Part of a small language model's weights.
Size: 16 layers, width 256, 2 heads of 128 (1 for keys and values), MLP 512 SwiGLU, vocabulary 1289, 10.2M parameters.
Architecture: RMSNorm before each block, rotary positions, no biases in attention or MLP.
Training: a variant of Adam for these matrices, 5365 steps.
Each number is 128 + 32 x the weight over its row's rms, rounded and kept within 0 to 255. Layers, rows and columns count from 0. Numbers have three digits each. The size before them is the row's rms in percent of the matrix's.

# layer 12 attention value, 128x256, rms 0.0508, rows 0-127, columns 160-191
100:153114135080127109150132086157180151171187069086118150090123073133118178097122230115170184100128
102:104114143086079178175142083181168082151090127189088172126139138142156119052185138109151073142126
099:169078113205184129140106156119141150119069147132150068127175145121133087084151114106190114162203
098:117131109184088179091143125090100100150058096108119142189205150113122154195097154160147162104130
091:154143123145148121153131134162081126101144133147161113155093126117134101153166109134112145149113
102:101179118079167147127176083128108082122095094135139122138123134118097123130069108158125114132138
097:176143080068112148166137147122104093055170139130137115054161114120116117169204138093158100099174
104:157145148141075140147150196044152129151083199130129129083175129131135100105132114160146148168117
101:105165151112112115135137116055208069128142116157124106091079141145053157120141119078147098119101
093:093150093205050164126144092155058086135165139144122160111142096129131097112138114121075156101153
096:076157137137147138076110147163168140151109129110163182115102037089075131163117102098074130106088
095:151207154076131120132154076111123141083220128113143153167135125174131160146231127151211155146155
101:117133150091163145114155169117183110145149142111200157155138173094139120179089131095090091082091
092:111182158096171124071161158089150172095191118146148195189041100156062144125112164050149159121077
095:092111144207157104135156127125132118083156193131143102144068135117158107119143142139142125147101
100:113111214104078187097144100097157141135158114125112065107118142146099103090094152151162103152081
100:141124089159081163127163165142059177154135103166118115140113135119129094133114137160092156152128
103:111091095138129134191146124136177197149116115089084119126130103157173126077157066068181109089045
108:137099114110203119181113074125135094127141168082136115125155132075172181168125145134076129107128
103:157160111147165161143122132121097188097092123098029134164161089127086072148102082130101142089127
104:077139126157170034138108154122106139034131169143168064147127169193161146175136143156125176158167
103:108185121147092103133131117101169119151124134137087129110132098113152149077074171129133113087169
097:119051103137126136110084141082039117126139191124118122094178105103148106134123131132112160099172
096:126130125180103075100095078139131147126211150114110093121078081129136109133125146073154125174136
101:191153107127107098133096125197080093137101103155123124140174131170179079126092118174108106172130
096:192119130098123109161123140078124185132144136129168109117060176149109116159132073105114120100093
104:126148125143128093082117119194083164115080126109146144120133137194035141151062080140053101114212
102:087123157132110180138120126109139147112124078117123132135104134126126167129106129075167122108088
107:104075138113136134159115142160126169122137081111134094163157083169106185127202093186144144081105
099:160168107111183136101122122076110123126145089176126057145091108103114148169166156122126060137118
105:091110138151160078081131142062142086142165118114134069107059142148084114096178111131076134111090
101:115156142081146145171129085054180166123093162104051105080168137151140174119182111135169145177141
098:126106183162090162172130130142151112172057120077153163107071121126141108159059177140165138103092
102:122086153105125192178144141128087138144125062136101128183157069108154119115075138132074057162115
099:141127128129123139061154181104070147112104147045154050154066156181130105150152201142086095113080
099:187186160158090114091122157142110146158201119089174116170158089119177145129127099039102179199131
098:125080120120113145146097111137141136050136176169083196123101162167172136151061164069179097090113
096:122189097149102165184064093102135172088095159189140114112099145113174143133075131109132164073127
097:101182093135074164079130117109105109123131178173100193061130142117093079094101149121068130084141
102:123122163126126119141135127183185118168149142154096100155140119061174146134112139105149103150123
101:143150114160125129105126149138064099161130162152134194105125199199112153101171131067085139129155
099:179080140165125118154174109122119143123078177156087102064160145104088162074102191146173132113110
101:105150132090156149212107055125142180076147137164135114194168139140130054135122097104101134149175
103:098102159163093161089098185170106102088046191160168118157145157141179161128158075073133124159162
097:147174166125189168133142118108175146160110069118141121136095119137136155136152068116146097127098
108:139108157079138122164129135116110145118114137115168164132145123139131160063133132123140045101052
103:128140112105107097134127109134198084062083132126169077079135095069110145102119081132140079120112
100:131103081153093102116112091115141162125096133177130111128086180114061148058147144102073125120151
104:137148173162145138119109201078154126101106122127130134152126093102137130179141150125066168143179
096:122172115110106126119128088142144034156099087134160159179107133129079037108135156166081110125088
102:093137128110132154084121154168155097064067119108064155168144171065032125113123168118142152169150
097:133194073162069171141185112131158175124126125071135162138152119156140103116131136082131101108135
099:088133143087158124138145165105096122086185085125162123140153121121149077183232164098081142142114
110:162123121105143165098136131139145151120101087176139119133076119141106181151102126101140121193107
102:136156153105085129137106071148184062081105098121139131101088188044136093123132107181101174146113
100:174211125147134112142131111122161122118095125065075142122142155128125103180134081080100174141077
105:137167072069137135146177067130132072135147126166152162090153109153103152124170183102087128100069
094:157145143140136145072133182088044119155138182157120154125163153178083154064120095106097069096102
103:143137127121117155116083158143157165128140145137124118182133085156110098071104073136091170158114
096:109192109152106067093116101061160089197142101111104124145097137169138161112123155105110151123111
101:129157173115160139123130132180162132158092126112112149102141093130130069064166146102129084113088
097:146132108148177080144103202067107167181120082122102168131135141154182154156123152107133070049146
098:136123148113062097133158104094120121106116137085123119153095188107151184113162094119135108126093
105:099101113128130121081086107111110111131059130066164149182116161155120099173110161098107153101099
098:192171156095073145093165171107174134134127120145149142081114179121104047096111118136134149084100
103:177164147096179113174164091147125140167119151139110101185180124132132068117132185131095106091151
099:139159095105070095130103145121164131121126160194133154189098120177130151181180101112161126107160
095:152144119092136092127175089148125104157143196087129186185087135096198130074162118131126159104111
102:166132145064152155125093099106146123180150071154054166141137145049142118188151129141096111081100
103:168118138091114129112143080119113122109077135166092155103091088142100086171084150100123170170178
094:139167094115110170141110161141123101176122160094132143144111133082141056090189130073165095122108
099:134113170097127176097112128156139091135179094049114064150088094124065130179122094114109073154130
097:091157148127160119147113114115119103141107099146122172166143163106158083155173045175100127166109
094:124078141118121151094128103151149149064128121116170111085199131084136155123153084134113123180009
100:095172169103124087142116147139146142064154087111152089163078028133125142113153131088151172145078
091:154174135135170076108154175088176084166097123090111139140101096157087145150139117140111127111115
101:128139126153178172116150148160140079097107146176085173185063084075086125107138119179098152093107
102:157124091100130117119086152088146131132189153097147131155105150165147187142132169085130136079153
095:066089093121111135134123126212166143146148122139138140137140171194118096149109099179098161108149
096:130111141150070179119143145130137191155140107078150123142119102167097052148102130107111091148132
099:164149144161086180146108104184107111044140147097115126068161137096138105179132158144108182139103
101:112092142104106190137093144136157171174114102192109118119088105175140049112141132135200149131091
095:148176179077165162120095126152159087145148115097147124134183121158135102141152151158128138121210
102:130118122079100217125113161111169154076131129086162172148117078030227107198089088164138195068109
096:144103145169149145165102115182102111121151179090069151106172126144121153148147123105094123150071
110:131089115124107142156116069071099151181088175113140123142062159101138095081078175190164147139095
108:103137161135169158149102086118156075086180108108167160074108136103159164070096084194174158141113
105:153164194107097156098146125118161111146167104185156141121111128074092182122145149147180135124120
104:106107160119162117149126128117064100089127165148159174046123147096145125146088177141135129114151
101:074141128114123132155117111082153159136152095099109119103138115085151076110126118093124076103177
096:191117095130027119112121160077133110104125219142139153096165097115147107118148130061092113140120
108:116144109124166103122174095144165146088129192140138060068119120173135179114128086170126142108115
107:111160094101178148100129096105126130149144152136190042159154139135123079140131130147112151138119
098:128100176163177092115161115137055119067052121141105125120113198077118120083127108101142127140115
099:120138098111149106201171159141131077136138093066160140116147116148137143153143091132142093141077
097:105154171098091101135130103150143147159121101106164112137201101132146044095054147133048107141112
103:077110163103116169165095160147152131080119152105143123153104118117090083101091093172081071110144
106:176083141101113112157093156136138155215098121172157154146098134173132114117099136066162070161060
099:168167104107128151098096126126126150088134138100139109164098120083141168088131127144147117140190
102:174221118182118165119147125084157094130125181134105153166132129199142183081178148107093166089188
103:167105106119148092179155155142131133107092142113112062126085139105091088086142121114125119174111
105:129125153085110109124127145093133111120095098063150121076124126124080091189158151145156124123197
099:175118094071178072124080123114192196123087130104089185080182128154176140092082154150143082150136
104:097128125088121106073102090152123098160199130096149097161130155102108151170112149129090107093107
104:131116104123159166082147067162146114102177088105156106143081106096102133090199160135117123093127
091:178112150151164103088092173163057173135187093103153116185147118118071091137124179146154174141138
101:173165092164129154152155123121148135087105127145129159169110157084081095164166124093014112147105
094:120130099142110147067136154146059148156156101087141177139057104159113075077153101102145102142179
103:138125109138133111103161128181144157140134170165123123097182185094154141111095125115134104173154
096:033157140194147120119121093109153113133144107069075124160164156165067144182125164069082079099117
093:116096119153091127122135150068126154071118176212116088176095079189191112121047141117071089106139
094:144144133085100114115138124080066167164090097087128156117106082201089082116152142148102075149117
100:138107153139194096159112171170156058184148107133132194186112104128113133134117145093123151103142
102:176103096133143138155150094186210077129129174156125132109123160080130124141090156144087163102113
100:089184118141104175142137151152106123059119079142129173132123130131064163128124080138142131129079
100:131150188171061173133147150151077141077107146136131134150100131095176138139145082075138098117109
100:141096098131151104094134086139128123120107125145179117156092107160105199105204102137107106086113
094:129151131159096114132108202122100146109173207146123110187160073144127134168104154131081130125180
102:090149089151104150170096072208110085165124191167187112109136093161086153161117077150149126191103
098:168242149119152101047120167156073154138089176166152139163094045100117095156176103120167132084133
096:207187101082098161125095147102136183185112135104039094119104107172099085167221063141156175125148
100:105115205126092096090112132110136116107130060131094094134139077141133115169104080151094091126126
090:109087148129097154147096064159127136145128141044138116123153147106131076093090156141108147121089
102:164156149133138177116130140128137157139113118138115154171136071092160117157123103190120113124121
105:157121157119113108139117177194104182065148131094079095167127080110105124156171076173160177113062
099:128107091103034122144135156161126137128151103152083113107119130075148093114193146157154132215145
095:144110111047114128137117076081101164193116062101195175092167102210207133100197071104097103121137
103:100100119112157132146166127106076125091171129157126080122098079101132128073109129108118098108102